Weights of a small GPT-style language model, trained from scratch on English Wikipedia.
Training: a variant of Adam for these matrices, 8866 steps.
Each number is 50 + 10 x the weight over its row's rms, rounded and kept within 0 to 99. Layers, rows and columns count from 0. The size before them is the row's rms in percent of the matrix's.

# v: layer 2 attention value, 128x128, rms 0.0399, rows 43-63, columns 0-63
# o: layer 2 attention output (transposed), 128x128, rms 0.0352, rows 43-63, columns 0-63
# q: layer 2 attention query, 128x128, rms 0.0807, rows 64-95, columns 0-63
# k: layer 2 attention key, 128x128, rms 0.0754, rows 64-94, columns 0-63
v43 101:52 69 48 41 51 42 55 58 50 50 47 55 58 55 54 52 50 59 18 20 44 54 56 44 55 34 81 46 53 39 42 35 38 59 59 43 47 49 73 51 55 50 63 55 50 36 48 42 41 53 46 59 44 47 46 53 36 53 48 50 44 63 38 46
o43 103:56 63 52 50 43 31 35 51 54 55 58 46 63 43 52 30 67 56 62 48 33 58 53 53 60 56 54 63 38 37 49 55 60 52 40 44 42 50 60 55 56 26 46 62 33 48 53 52 35 59 48 45 43 50 27 50 29 50 22 40 57 59 59 49
v44 101:67 51 51 49 66 50 55 52 44 61 48 50 45 40 48 52 45 70 58 55 54 62 53 49 49 55 34 56 67 52 62 41 31 27 38 41 42 39 66 49 65 32 32 46 54 53 51 56 44 43 54 47 35 56 39 55 48 59 55 44 50 60 48 43
o44 104:30 50 35 39 43 68 62 73 45 73 54 44 49 62 43 67 44 33 51 48 38 56 55 36 65 50 50 49 58 43 45 56 40 50 64 63 49 49 63 45 49 43 46 54 50 50 58 48 31 48 36 47 61 32 35 60 66 49 55 67 49 43 41 52
v45 115:79 58 55 68 46 50 50 35 38 48 54 45 67 53 42 36 42 49 54 41 34 62 59 38 52 28 62 42 52 52 62 54 62 64 52 44 51 51 60 45 49 52 38 56 42 52 49 33 46 51 49 27 53 65 48 70 50 50 56 53 44 46 40 48
o45 116:55 49 46 38 43 62 60 62 69 59 38 46 53 64 50 46 50 63 45 34 55 52 32 62 42 35 50 70 56 43 50 73 32 49 63 35 55 52 44 54 50 51 40 46 62 48 46 73 40 71 30 47 54 54 42 42 54 56 38 51 57 56 42 53
v46 122:37 71 41 72 52 42 68 49 55 47 49 69 62 72 40 42 46 62 47 43 43 63 50 52 66 61 58 54 46 47 54 59 44 56 55 54 49 36 67 54 55 43 58 45 54 44 53 55 25 32 36 50 52 56 53 38 36 57 52 64 58 48 52 51
o46 127:60 51 57 51 51 52 51 47 59 53 55 64 47 52 55 36 70 58 57 45 38 60 60 50 47 48 50 51 42 56 47 52 52 50 62 62 50 37 47 60 56 47 38 70 44 55 38 44 50 57 49 44 35 60 51 54 49 39 19 42 61 44 61 39
v47 103:65 43 57 34 58 34 47 54 58 70 50 50 26 55 70 47 45 81 24 45 56 54 53 54 54 44 47 56 49 49 39 49 50 44 47 61 65 47 64 43 62 56 71 45 45 48 61 60 48 54 53 61 39 52 44 46 61 61 59 59 56 40 60 43
o47 106:42 62 54 54 46 47 51 63 55 36 38 62 47 57 44 51 49 56 56 45 54 43 53 56 57 56 52 54 50 62 26 43 49 54 51 76 60 40 54 30 51 56 52 37 34 54 50 47 50 44 54 47 54 44 64 37 60 49 58 48 44 44 51 50
v48 105:60 51 47 49 56 67 57 56 47 34 49 48 60 53 57 47 71 51 39 23 51 29 59 58 46 42 48 46 58 55 29 56 61 60 54 61 60 58 57 53 44 62 40 59 59 65 66 52 67 64 60 59 55 65 43 49 46 54 46 53 52 61 42 53
o48 104:65 47 69 40 52 24 48 66 47 70 42 40 44 45 52 56 61 54 46 59 53 61 45 55 42 30 50 47 46 53 41 40 67 64 51 40 38 61 49 59 51 63 48 37 52 49 61 51 48 50 51 43 36 40 50 49 58 66 46 52 31 56 43 58
v49 097:54 48 58 77 41 39 33 48 60 41 37 61 48 53 57 55 39 32 43 62 59 39 61 60 57 67 52 53 46 48 59 57 50 29 54 65 69 55 47 57 46 44 33 36 56 61 36 62 43 67 58 58 70 51 63 53 65 43 47 66 38 41 49 55
o49 102:52 41 45 61 59 51 54 48 62 47 58 50 41 39 49 73 54 41 53 32 75 53 52 52 43 29 67 57 64 42 46 48 42 64 61 68 45 57 40 57 54 39 56 42 69 57 50 48 58 40 63 52 67 57 56 49 42 31 43 42 58 58 63 28
v50 105:54 45 31 63 38 56 62 40 53 50 50 61 44 47 53 60 49 64 21 56 64 41 42 61 45 55 72 56 47 52 50 46 51 67 40 40 59 47 52 36 59 59 77 46 64 50 39 36 57 61 54 62 57 53 58 38 54 53 52 82 55 31 47 60
o50 098:67 36 58 56 36 45 44 45 46 43 53 45 52 49 44 70 57 55 46 41 68 49 66 48 37 69 47 38 61 65 43 44 39 48 60 48 39 42 50 56 71 60 60 49 60 45 40 42 66 47 49 56 56 69 64 57 42 44 39 55 47 52 50 64
v51 107:41 48 75 49 60 59 52 50 57 59 63 52 46 65 40 42 45 61 34 55 35 64 26 47 51 46 37 43 53 49 50 42 58 62 33 56 63 52 45 50 57 41 32 61 54 46 33 55 64 57 56 41 53 53 55 53 56 52 29 59 53 55 51 57
o51 103:40 62 44 44 61 53 52 49 56 46 50 40 48 59 36 76 41 58 50 36 60 51 42 43 56 59 52 47 58 79 38 40 64 41 68 54 58 49 60 54 48 46 47 46 57 59 56 39 66 55 57 43 40 46 52 60 46 52 50 46 43 35 35 52
v52 096:45 52 47 76 39 36 42 48 36 48 66 41 52 51 58 52 53 54 64 52 58 40 46 28 44 29 56 48 56 55 50 43 47 59 71 52 58 56 50 41 53 49 30 29 59 56 38 40 51 69 40 53 53 44 46 67 37 54 66 42 39 54 44 47
o52 097:67 45 60 40 51 53 43 47 46 49 60 57 63 54 47 40 59 49 54 46 61 62 30 64 41 48 50 57 52 36 61 49 43 48 68 56 52 50 53 65 28 36 65 33 52 49 50 41 59 71 36 57 69 58 45 46 52 50 49 45 54 62 50 41
v53 098:44 52 76 54 48 42 60 38 54 57 49 50 55 50 57 49 32 49 55 52 54 47 50 73 55 48 55 45 46 50 47 72 43 65 38 43 44 25 31 54 38 56 30 54 44 67 38 38 34 60 51 40 36 47 45 44 52 30 50 49 63 68 55 46
o53 100:49 49 45 60 54 50 59 44 44 37 51 66 53 37 38 29 55 46 55 50 56 39 61 58 58 36 36 53 57 18 69 65 46 29 49 73 40 55 66 46 61 61 30 52 51 54 58 63 58 46 59 59 43 34 44 53 41 48 55 61 27 61 63 45
v54 102:64 60 43 60 51 44 49 53 58 59 55 33 46 47 55 62 61 55 50 42 44 47 68 35 13 44 43 51 49 51 42 70 58 35 46 56 60 46 43 62 41 56 56 69 51 60 66 48 45 56 50 53 70 53 54 38 58 55 49 60 55 56 67 56
o54 099:71 35 49 59 26 53 66 71 58 36 37 48 45 46 49 53 45 43 51 59 63 53 48 45 42 47 66 41 40 43 38 50 46 64 59 38 43 37 50 39 60 68 58 49 51 44 78 49 46 36 37 43 45 40 67 55 65 52 57 55 37 51 48 37
v55 104:63 38 55 64 39 53 59 71 53 58 58 55 57 59 53 51 27 47 55 65 60 47 43 42 31 47 70 53 57 50 42 66 40 31 48 55 43 39 39 58 37 44 42 51 37 33 36 65 53 49 43 36 45 61 47 48 59 50 54 69 63 64 57 50
o55 101:64 47 32 57 44 64 49 56 41 53 48 54 58 41 56 40 48 43 57 56 64 57 52 66 76 64 42 41 65 46 44 61 45 50 57 58 56 57 49 49 48 54 62 46 54 37 49 63 39 46 51 38 62 44 65 48 38 40 50 67 59 34 47 39
v56 104:54 56 54 36 52 47 38 38 48 60 38 64 51 30 45 61 51 53 66 65 38 56 29 44 63 50 58 51 56 41 55 45 41 46 38 28 39 48 41 48 46 41 43 52 49 42 47 60 68 38 66 57 47 50 53 59 57 53 67 47 37 64 55 44
o56 101:44 55 48 53 48 64 58 35 49 49 46 43 47 43 59 56 46 43 33 37 61 58 64 61 72 59 39 47 53 38 59 49 49 49 43 55 47 61 58 46 24 26 60 47 61 55 48 44 53 46 53 51 49 42 30 52 60 48 44 58 44 45 19 51
v57 116:51 75 42 52 47 59 57 65 38 55 53 66 56 54 73 46 45 49 60 40 48 41 38 54 59 45 48 58 47 50 46 53 40 37 45 50 59 56 31 56 36 57 53 35 42 43 68 42 44 56 50 65 36 58 42 55 55 49 54 42 49 48 36 57
o57 115:47 48 44 41 48 45 64 38 66 47 64 59 48 40 38 39 69 32 66 58 56 61 46 50 46 47 31 41 52 58 49 59 48 62 39 66 57 69 60 58 43 58 66 48 37 59 47 35 37 59 43 53 36 62 46 54 62 53 27 52 62 42 49 45
v58 106:52 23 36 57 36 32 47 54 43 50 51 31 36 57 30 47 55 50 47 75 72 43 47 65 31 33 53 43 48 57 54 63 41 39 45 62 66 49 53 35 44 35 64 55 47 57 40 46 52 48 50 56 40 46 53 44 59 61 49 38 52 38 30 47
o58 105:38 57 44 40 40 55 60 47 25 56 56 62 49 50 54 44 61 33 50 50 59 48 49 32 61 60 62 32 66 66 55 31 46 49 49 40 53 44 47 42 34 54 61 43 55 52 53 57 66 46 57 55 59 55 42 63 50 39 57 54 53 46 58 41
v59 113:42 26 56 45 40 47 50 39 50 53 52 48 59 56 41 60 41 69 40 57 43 60 55 56 73 49 38 47 52 53 60 70 64 54 49 46 62 54 37 59 45 50 49 62 42 42 40 54 49 40 59 46 63 72 49 37 56 48 29 47 30 31 49 43
o59 107:49 33 37 69 52 45 45 37 54 77 39 60 48 62 63 44 17 43 47 33 64 49 61 48 47 43 59 64 50 30 46 32 60 52 48 59 52 45 45 44 43 44 48 40 53 39 48 49 57 55 48 57 63 59 43 49 54 39 46 61 55 51 47 59
v60 105:54 68 66 46 42 44 46 46 54 32 55 54 44 56 42 50 52 38 51 51 51 40 63 42 63 42 46 53 58 58 50 40 37 61 57 41 35 56 56 42 61 49 49 44 36 45 46 51 54 58 66 63 68 40 51 56 37 49 46 45 52 46 56 45
o60 113:64 57 81 47 52 40 42 41 54 47 57 41 55 53 52 44 59 52 77 45 47 67 48 47 57 42 53 37 41 60 48 62 60 55 58 47 40 55 34 54 36 44 48 48 42 63 46 59 47 64 76 47 48 43 38 44 47 47 50 56 55 53 58 46
v61 107:44 51 74 56 38 50 59 45 39 41 68 56 38 39 64 50 56 47 50 40 33 58 58 33 69 47 49 47 59 42 48 45 53 56 55 43 33 72 50 58 50 45 51 49 57 77 37 66 64 67 40 54 53 52 63 57 37 62 35 48 55 40 35 45
o61 101:66 43 48 58 54 51 34 57 55 63 39 38 41 56 47 77 57 57 46 49 48 54 39 53 66 45 65 41 49 54 54 48 69 38 60 38 49 41 49 52 45 35 52 62 59 38 27 47 46 50 45 42 47 63 67 50 63 36 39 40 67 55 44 61
v62 087:46 50 78 64 53 33 57 45 43 62 60 44 74 56 48 48 28 37 68 55 34 54 45 55 54 49 52 48 54 47 48 40 42 42 40 58 50 75 56 62 42 51 62 61 65 41 28 53 56 46 36 38 52 76 58 77 37 47 53 54 68 66 44 65
o62 083:47 71 43 35 67 48 41 53 55 49 48 63 64 32 49 42 59 44 48 48 36 62 40 49 45 55 57 39 60 57 51 67 64 47 56 45 53 34 46 45 41 73 52 51 53 47 60 47 57 69 28 54 51 47 60 57 60 31 55 60 66 51 30 46
v63 099:47 42 62 60 49 48 44 55 61 57 47 42 44 30 66 48 60 24 47 60 70 35 55 51 44 77 45 50 54 38 21 55 46 58 45 62 38 44 63 59 59 41 50 48 63 47 61 53 46 52 43 42 55 58 38 31 45 56 54 54 38 34 67 71
o63 092:54 56 62 56 47 43 35 60 30 43 44 33 48 32 52 50 53 48 44 52 52 55 37 47 48 50 48 52 32 66 37 25 65 44 51 44 60 45 51 48 61 46 46 50 58 43 54 37 51 44 60 61 46 60 73 35 54 47 56 41 30 66 42 36
q64 126:65 50 39 44 42 58 39 29 54 53 48 41 46 40 52 51 43 43 36 38 42 50 57 48 44 50 71 52 32 55 49 67 43 37 49 42 54 65 31 48 56 52 42 60 57 46 74 52 33 58 39 38 57 43 41 59 59 46 54 43 34 54 20 41
k64 107:44 37 34 32 59 48 66 50 48 61 58 41 61 50 62 49 32 58 51 47 41 49 51 43 56 46 51 61 38 19 55 52 44 47 50 54 40 61 33 52 58 35 54 45 49 48 37 49 49 52 39 55 52 46 44 41 38 45 46 31 61 57 38 45
q65 108:36 58 52 48 39 51 60 40 63 74 52 48 61 47 60 65 61 63 41 46 39 46 47 56 53 54 62 64 21 57 55 60 56 36 44 42 59 38 42 60 47 59 60 48 71 50 40 55 57 68 55 48 50 39 41 38 47 56 52 61 45 44 44 52
k65 130:47 49 59 38 60 44 61 37 45 42 49 44 33 48 39 35 38 35 52 59 54 40 47 74 39 60 41 60 37 37 41 52 57 55 53 42 41 64 33 46 55 45 37 34 56 61 47 42 48 57 46 60 43 65 44 36 43 71 48 38 55 65 42 42
q66 087:46 40 46 39 47 60 44 61 56 52 43 41 59 50 34 39 50 45 47 43 53 39 58 41 44 60 53 59 62 41 54 49 47 64 67 37 59 54 34 51 54 52 29 57 59 59 37 46 63 48 53 51 52 53 44 48 51 24 42 51 51 47 66 33
k66 080:55 63 36 55 48 55 63 43 39 57 39 58 50 61 65 53 48 69 48 59 38 34 34 48 60 57 53 36 42 32 65 72 52 42 37 61 56 43 37 46 58 44 49 55 33 58 46 49 40 49 44 40 48 50 50 55 49 50 58 50 38 52 40 34
q67 105:47 45 52 51 35 52 30 60 35 30 43 38 33 51 55 47 48 39 65 43 52 56 35 53 52 51 41 40 73 43 65 35 39 60 55 70 41 57 65 37 48 42 42 62 28 43 59 46 52 32 53 56 53 55 61 58 56 59 52 50 52 49 52 56
k67 116:38 58 66 51 42 51 39 54 53 57 42 61 62 55 42 72 54 59 39 55 59 36 55 44 58 46 58 52 59 67 53 67 63 44 31 50 67 30 51 55 44 63 47 42 56 46 46 67 45 48 43 49 58 43 60 74 61 50 39 41 34 47 52 66
q68 109:46 44 53 54 60 42 47 41 64 62 44 49 58 47 39 50 53 59 28 61 54 41 53 57 40 49 48 65 43 38 58 55 59 45 74 38 58 36 43 55 35 51 40 47 64 60 37 46 73 58 52 53 53 46 37 53 48 47 53 36 41 59 51 48
k68 098:38 47 52 41 43 73 56 53 51 38 57 42 34 50 41 51 49 53 61 29 59 66 41 55 56 41 50 47 31 47 48 46 48 67 58 56 54 61 52 45 59 32 36 62 46 36 65 50 54 49 60 32 44 52 47 39 34 35 37 53 48 53 57 46
q69 076:58 54 57 42 51 56 30 25 50 52 51 49 53 50 53 73 50 55 42 56 44 55 50 50 46 52 65 39 34 62 32 64 42 17 58 56 45 44 56 40 52 42 56 68 47 26 69 60 35 54 45 42 42 31 57 58 63 58 52 57 41 63 45 44
k69 081:39 46 67 24 59 61 46 62 50 46 48 49 63 61 41 44 60 40 32 34 45 51 63 65 38 37 42 57 53 51 33 44 61 58 39 45 44 54 41 54 45 56 54 44 63 44 59 47 39 59 52 59 53 59 43 60 56 50 29 35 57 54 67 65
q70 073:55 43 48 35 41 56 44 50 35 41 56 45 43 38 44 52 43 47 49 55 48 63 35 42 46 47 50 31 51 55 42 50 45 34 45 72 37 51 54 41 56 40 63 65 38 44 64 61 42 38 35 42 44 55 66 34 46 62 58 61 47 42 50 60
k70 093:48 60 66 42 46 37 51 42 48 50 39 67 71 60 50 45 58 52 31 45 52 36 61 50 56 52 44 47 67 61 48 61 50 32 39 40 63 36 32 48 35 46 56 43 48 61 47 61 43 54 53 53 68 54 54 65 74 51 47 41 40 55 45 50
q71 088:72 65 46 58 53 38 39 39 68 66 53 62 48 59 44 67 59 62 45 51 33 47 50 51 55 55 68 44 36 64 36 56 46 24 51 56 41 40 60 47 42 53 51 55 66 47 44 66 54 49 44 43 47 24 59 57 56 64 53 49 34 60 29 54
k71 081:33 57 75 30 67 58 46 52 51 61 40 50 46 48 38 57 48 58 41 42 52 38 64 59 44 51 56 72 34 46 55 57 49 61 51 63 48 68 47 61 67 41 76 37 61 49 53 45 43 53 55 47 40 46 50 32 56 51 52 35 53 53 45 51
q72 097:52 45 54 63 48 36 40 47 37 48 65 50 37 52 61 48 46 45 58 49 61 65 38 45 55 48 27 36 62 54 57 44 35 48 51 69 34 47 68 40 44 46 44 53 34 42 50 52 50 42 43 49 51 75 61 64 61 58 41 46 61 52 47 43
k72 084:45 51 48 40 40 56 39 52 56 57 44 55 66 45 36 62 55 57 58 38 51 41 38 38 64 54 71 43 65 69 61 55 67 48 43 61 65 45 72 46 59 65 46 49 55 38 58 60 44 49 61 37 42 48 58 46 49 55 57 51 39 41 48 60
q73 083:50 42 49 42 46 56 61 51 38 48 48 41 52 36 39 40 46 39 50 45 46 53 41 43 55 40 56 66 40 44 28 40 63 57 56 42 63 60 33 48 54 57 53 52 58 76 55 49 47 59 55 57 39 70 45 43 39 43 29 47 61 44 43 43
k73 090:60 45 26 60 54 42 65 56 39 43 54 44 40 34 61 39 46 36 50 67 57 43 51 50 44 48 42 63 52 28 51 43 32 51 66 36 48 56 46 52 47 37 44 63 30 63 52 39 59 43 41 64 42 62 36 40 48 58 65 65 52 58 66 51
q74 077:59 68 56 60 45 54 34 29 56 58 54 56 54 57 39 64 53 48 48 63 51 58 64 45 40 71 65 46 46 50 55 56 50 37 48 47 40 52 64 53 42 46 56 44 49 55 46 60 43 54 51 53 49 37 44 55 52 62 66 50 28 75 29 56
k74 099:24 68 56 56 50 47 57 48 64 61 46 63 54 56 41 60 49 61 45 39 38 50 53 51 46 47 51 46 50 54 46 66 61 31 48 67 43 39 61 43 35 49 62 44 68 41 40 69 36 57 60 40 58 31 53 54 61 35 50 42 47 54 38 66
q75 069:47 31 51 59 52 63 54 78 48 41 56 49 44 38 66 36 44 41 60 39 57 59 41 45 59 43 36 60 52 44 65 52 42 46 57 38 60 46 42 40 44 64 39 59 52 47 60 42 53 55 52 50 51 67 49 53 40 40 39 66 61 39 49 32
k75 095:53 44 45 46 39 47 54 56 39 33 62 39 44 47 63 34 46 39 48 66 65 50 52 49 49 44 54 56 46 43 45 36 45 66 59 42 53 62 40 49 52 50 37 46 36 51 56 40 70 42 40 65 45 73 41 42 47 53 41 59 55 46 67 39
q76 101:59 71 42 52 42 52 53 26 60 52 47 67 53 52 43 61 59 44 56 43 29 37 52 36 47 54 72 52 50 54 59 50 47 43 38 62 62 41 49 61 54 58 56 48 55 44 41 39 59 44 58 44 53 45 43 48 49 53 57 45 33 59 48 52
k76 079:45 53 68 68 46 42 52 47 54 55 43 69 39 57 52 58 69 62 47 46 42 51 57 57 55 42 42 52 33 55 34 52 50 44 48 48 36 50 63 45 41 35 59 53 52 41 50 64 58 43 63 46 33 37 68 60 54 51 70 40 44 47 40 58
q77 079:61 50 53 64 50 38 50 35 43 63 58 50 54 51 37 56 54 62 37 67 55 55 51 53 40 59 47 30 45 50 46 52 48 53 50 54 44 56 53 54 42 46 29 40 36 60 33 56 50 46 46 64 53 37 48 44 49 64 54 66 47 61 34 42
k77 107:44 66 55 61 44 45 50 47 56 67 64 62 59 44 48 70 63 60 47 42 40 41 40 58 60 55 55 37 56 75 44 61 68 49 46 64 52 42 62 45 49 51 47 42 66 40 48 67 40 53 69 37 60 26 58 41 61 40 54 48 53 60 42 46
q78 099:42 47 42 65 54 45 70 56 67 54 52 41 51 39 50 41 67 47 64 55 45 59 54 35 53 46 58 58 37 50 48 50 50 40 45 50 63 44 36 58 59 50 58 45 54 49 41 41 55 61 57 49 53 61 39 48 49 43 52 50 62 33 53 47
k78 084:54 52 56 51 50 52 46 45 55 48 66 47 47 43 63 40 51 43 58 57 50 60 56 47 50 39 53 72 33 35 46 39 36 47 41 41 44 48 40 50 53 53 50 67 29 48 61 46 59 39 38 52 41 55 48 42 50 43 54 57 41 29 70 49
q79 082:54 51 44 25 46 36 48 42 57 33 49 51 29 39 58 45 41 53 36 56 46 40 61 63 31 53 44 62 53 37 52 61 53 62 58 59 41 54 64 56 44 24 40 47 44 43 57 45 57 48 30 53 52 38 49 58 64 53 68 50 19 52 53 63
k79 099:56 46 40 35 46 44 45 55 56 72 44 55 68 43 59 53 32 57 44 40 48 40 51 46 40 61 53 50 59 64 58 65 68 38 53 39 46 40 63 47 50 43 61 56 64 57 49 52 23 55 36 54 46 30 53 45 57 39 47 39 45 59 32 48
q80 112:36 46 43 58 59 55 58 46 65 57 60 46 48 62 48 39 61 45 60 37 47 57 49 48 66 33 57 70 22 42 43 41 56 48 64 56 53 39 30 46 43 48 55 52 65 57 51 44 52 55 52 50 49 49 33 39 51 40 31 46 46 51 39 50
k80 087:44 49 51 63 51 58 51 38 55 35 60 44 54 56 65 41 55 49 51 61 57 62 60 51 52 31 50 64 31 40 39 43 31 52 60 45 59 60 45 53 67 51 57 56 47 47 58 43 65 29 42 47 44 54 23 45 33 55 49 50 35 52 52 54
q81 107:52 43 45 53 39 56 50 43 64 61 51 43 44 55 41 42 58 45 61 37 50 64 59 45 63 42 51 69 38 36 42 40 47 47 61 49 62 54 28 47 55 44 50 54 54 50 56 50 63 58 52 47 42 47 41 46 54 42 42 39 48 41 38 47
k81 092:50 55 50 50 54 54 44 40 51 41 57 42 46 38 68 41 58 43 52 59 53 61 59 41 49 30 60 76 19 38 48 35 36 55 55 38 54 65 45 54 57 54 56 60 45 48 52 51 58 25 39 56 34 50 32 58 47 52 54 59 32 51 54 52
q82 071:41 36 52 52 54 46 59 56 47 44 42 42 50 42 60 50 50 58 49 42 46 40 53 37 42 41 40 53 59 59 67 54 39 61 56 59 61 48 56 57 56 63 40 41 36 33 37 60 60 53 57 51 62 64 54 50 62 43 43 41 59 32 58 42
k82 188:54 48 59 41 60 57 58 43 54 45 62 46 50 49 47 37 41 26 55 47 51 58 67 53 53 35 49 70 27 35 40 40 45 56 60 43 53 66 43 66 48 41 47 51 58 54 46 35 61 48 45 60 34 52 36 39 43 60 39 44 46 50 53 42
q83 090:54 41 40 56 57 49 40 39 55 53 57 52 38 53 42 43 46 41 58 50 36 67 55 60 33 49 50 62 36 34 52 51 60 37 72 55 50 58 43 47 45 30 45 58 49 54 56 37 52 49 27 44 45 39 30 61 38 47 50 48 42 58 39 60
k83 086:45 51 45 51 54 45 45 40 37 48 67 49 56 49 54 50 39 67 28 56 71 59 55 59 52 44 51 46 46 63 59 55 64 38 60 36 42 34 51 36 39 60 49 55 53 44 56 60 40 40 36 47 58 40 34 47 45 37 46 43 59 50 54 51
q84 086:52 46 51 51 39 44 45 33 51 64 28 51 53 46 44 54 46 65 52 48 22 55 56 43 43 56 37 35 61 59 69 53 69 57 46 60 56 53 46 65 68 60 38 44 43 61 49 37 60 55 57 45 64 54 56 46 75 64 69 39 58 45 45 37
k84 102:51 73 56 56 51 46 60 35 57 51 46 66 44 52 54 64 40 47 52 54 49 54 58 39 46 60 50 44 58 67 54 66 54 47 47 42 59 71 69 48 46 45 49 31 60 45 35 52 39 54 50 55 54 42 67 71 63 45 55 41 46 55 26 41
q85 081:64 47 41 58 58 35 43 35 61 50 71 49 43 44 28 46 55 40 40 62 49 44 56 55 42 47 56 67 47 36 37 47 49 38 60 69 34 57 47 51 46 39 40 48 48 54 39 52 65 46 32 70 51 34 34 63 63 50 54 46 27 54 51 52
k85 080:55 54 50 39 46 45 47 58 43 54 54 53 54 32 63 59 51 68 39 41 46 64 43 46 49 62 49 48 59 60 57 57 63 39 55 64 39 38 60 50 58 42 63 56 56 50 65 61 27 45 39 46 61 43 46 40 44 45 53 54 38 60 47 60
q86 095:45 46 45 27 54 32 52 55 45 48 45 44 34 44 54 48 38 51 52 42 46 46 36 63 54 54 41 48 76 48 78 56 57 51 67 69 52 46 54 45 47 53 54 43 42 53 68 50 55 48 40 54 52 51 46 43 69 68 57 45 38 43 46 47
k86 098:58 47 48 42 56 35 58 23 57 59 62 37 54 46 55 44 46 40 57 49 50 64 59 44 67 49 52 45 41 49 58 50 52 46 66 43 65 58 58 57 56 55 55 50 66 63 56 46 53 56 44 59 38 49 40 52 46 45 46 36 43 51 45 39
q87 083:52 61 62 57 45 73 53 56 44 67 52 57 49 54 47 50 55 56 36 47 40 30 48 49 55 50 51 52 37 38 35 42 48 69 29 39 60 63 43 62 50 47 47 70 48 45 38 35 60 55 59 49 51 38 49 63 49 46 35 46 39 57 54 26
k87 089:48 58 27 73 41 55 43 71 42 44 44 42 52 50 57 55 60 45 51 35 48 48 42 58 53 48 47 39 59 55 48 56 40 74 38 46 54 56 48 47 55 44 70 45 50 38 46 56 42 44 50 57 62 46 66 54 43 49 70 65 55 42 33 72
q88 076:48 53 59 64 59 48 54 55 57 61 47 57 47 58 43 41 64 48 41 54 52 65 52 63 56 46 37 45 36 39 38 52 52 35 60 47 46 46 53 52 29 31 40 54 75 57 39 45 58 39 42 54 51 42 39 64 46 55 34 58 31 46 50 54
k88 086:65 43 42 54 61 54 43 78 38 52 62 61 50 63 50 52 53 52 47 36 46 48 34 52 60 45 41 41 48 55 44 55 63 50 44 63 51 48 51 40 40 43 48 58 59 52 61 66 28 48 57 43 60 42 59 55 36 56 46 53 39 37 41 38
q89 085:48 51 34 46 56 28 69 47 56 43 55 62 49 47 57 48 39 68 40 45 45 46 57 45 43 50 44 45 59 48 58 42 39 65 53 73 57 50 55 41 47 51 45 49 42 49 43 54 55 44 46 58 65 49 57 54 50 48 68 43 42 59 70 56
k89 085:37 45 45 35 55 46 58 54 56 53 45 54 56 49 51 55 41 53 42 43 29 59 70 51 72 47 45 39 62 55 42 51 59 60 59 66 58 48 54 59 53 47 44 34 71 49 36 52 39 59 51 59 49 55 41 26 56 55 45 40 66 51 48 40
q90 101:49 41 43 78 44 49 43 38 50 55 49 48 61 57 50 45 48 53 48 52 44 71 54 45 54 41 63 44 24 50 45 39 46 56 49 66 52 62 59 61 43 61 34 62 56 53 34 53 45 58 59 58 67 42 45 60 36 51 37 62 58 57 49 50
k90 097:39 61 62 52 52 63 55 59 53 45 38 62 43 50 42 50 42 60 56 38 39 47 48 56 49 52 52 59 33 68 44 56 62 64 33 67 54 37 53 58 53 50 44 40 39 33 41 61 49 45 61 41 66 53 71 41 51 69 34 62 65 63 57 49
q91 089:40 44 36 37 40 54 53 44 47 42 63 44 54 57 60 40 37 46 60 39 52 48 70 49 52 51 51 55 46 54 52 32 62 50 44 42 46 63 42 67 56 44 47 45 33 42 31 39 51 45 57 50 59 56 26 44 49 36 70 29 65 46 56 61
k91 085:43 52 29 62 50 41 44 43 62 41 64 55 54 58 52 55 35 54 53 51 51 54 67 44 34 53 52 53 47 51 68 53 35 49 35 37 48 40 46 30 45 55 46 56 30 49 52 63 54 30 20 50 63 67 60 50 37 28 46 48 43 47 49 63
q92 081:46 36 42 56 47 59 48 51 54 74 45 65 51 56 37 45 43 32 57 49 66 60 39 64 59 41 50 56 55 61 52 63 68 39 55 43 58 43 41 54 36 50 43 49 48 44 38 47 48 53 49 57 43 49 39 57 62 48 50 36 40 38 25 43
k92 083:47 49 66 40 69 48 51 48 58 47 73 46 46 39 34 59 62 44 48 52 63 51 44 39 30 47 36 49 43 49 53 57 61 47 36 51 49 57 44 33 48 44 57 51 53 48 55 45 54 56 42 49 64 47 45 42 28 30 44 52 47 41 39 48
q93 083:55 41 50 35 47 71 47 38 40 48 72 44 51 42 49 60 34 31 39 53 46 59 48 51 40 63 55 64 42 48 56 56 57 42 55 31 56 49 62 29 58 38 67 60 50 47 75 59 44 67 41 47 46 38 54 39 40 62 52 57 53 40 44 50
k93 079:39 42 58 40 51 46 50 33 50 39 37 27 63 45 43 43 54 46 46 54 76 41 56 65 41 53 57 65 69 43 37 46 43 53 62 42 46 53 36 58 50 64 41 46 58 59 54 35 55 59 54 50 49 50 23 57 60 34 57 49 52 64 66 55
q94 078:47 64 40 42 56 51 39 49 47 44 47 53 40 34 46 62 41 52 42 52 33 38 35 58 37 51 49 59 46 38 56 61 51 36 67 66 38 38 60 46 31 34 40 66 53 42 84 57 52 51 42 39 46 30 47 49 50 60 45 52 32 53 39 55
k94 080:61 41 65 38 52 42 46 45 47 54 41 46 49 46 49 44 55 29 45 45 71 33 61 62 57 41 45 53 64 57 33 52 50 60 61 57 44 46 67 49 35 54 56 44 66 47 65 37 41 73 63 48 47 42 42 48 50 50 52 40 58 48 50 39
q95 083:43 22 41 38 56 56 45 41 44 44 48 61 34 55 56 51 41 45 50 50 49 44 49 61 55 53 52 63 39 36 58 45 70 46 69 70 46 43 58 48 43 39 67 51 58 48 60 42 37 65 45 52 48 42 51 52 55 55 51 54 51 60 27 57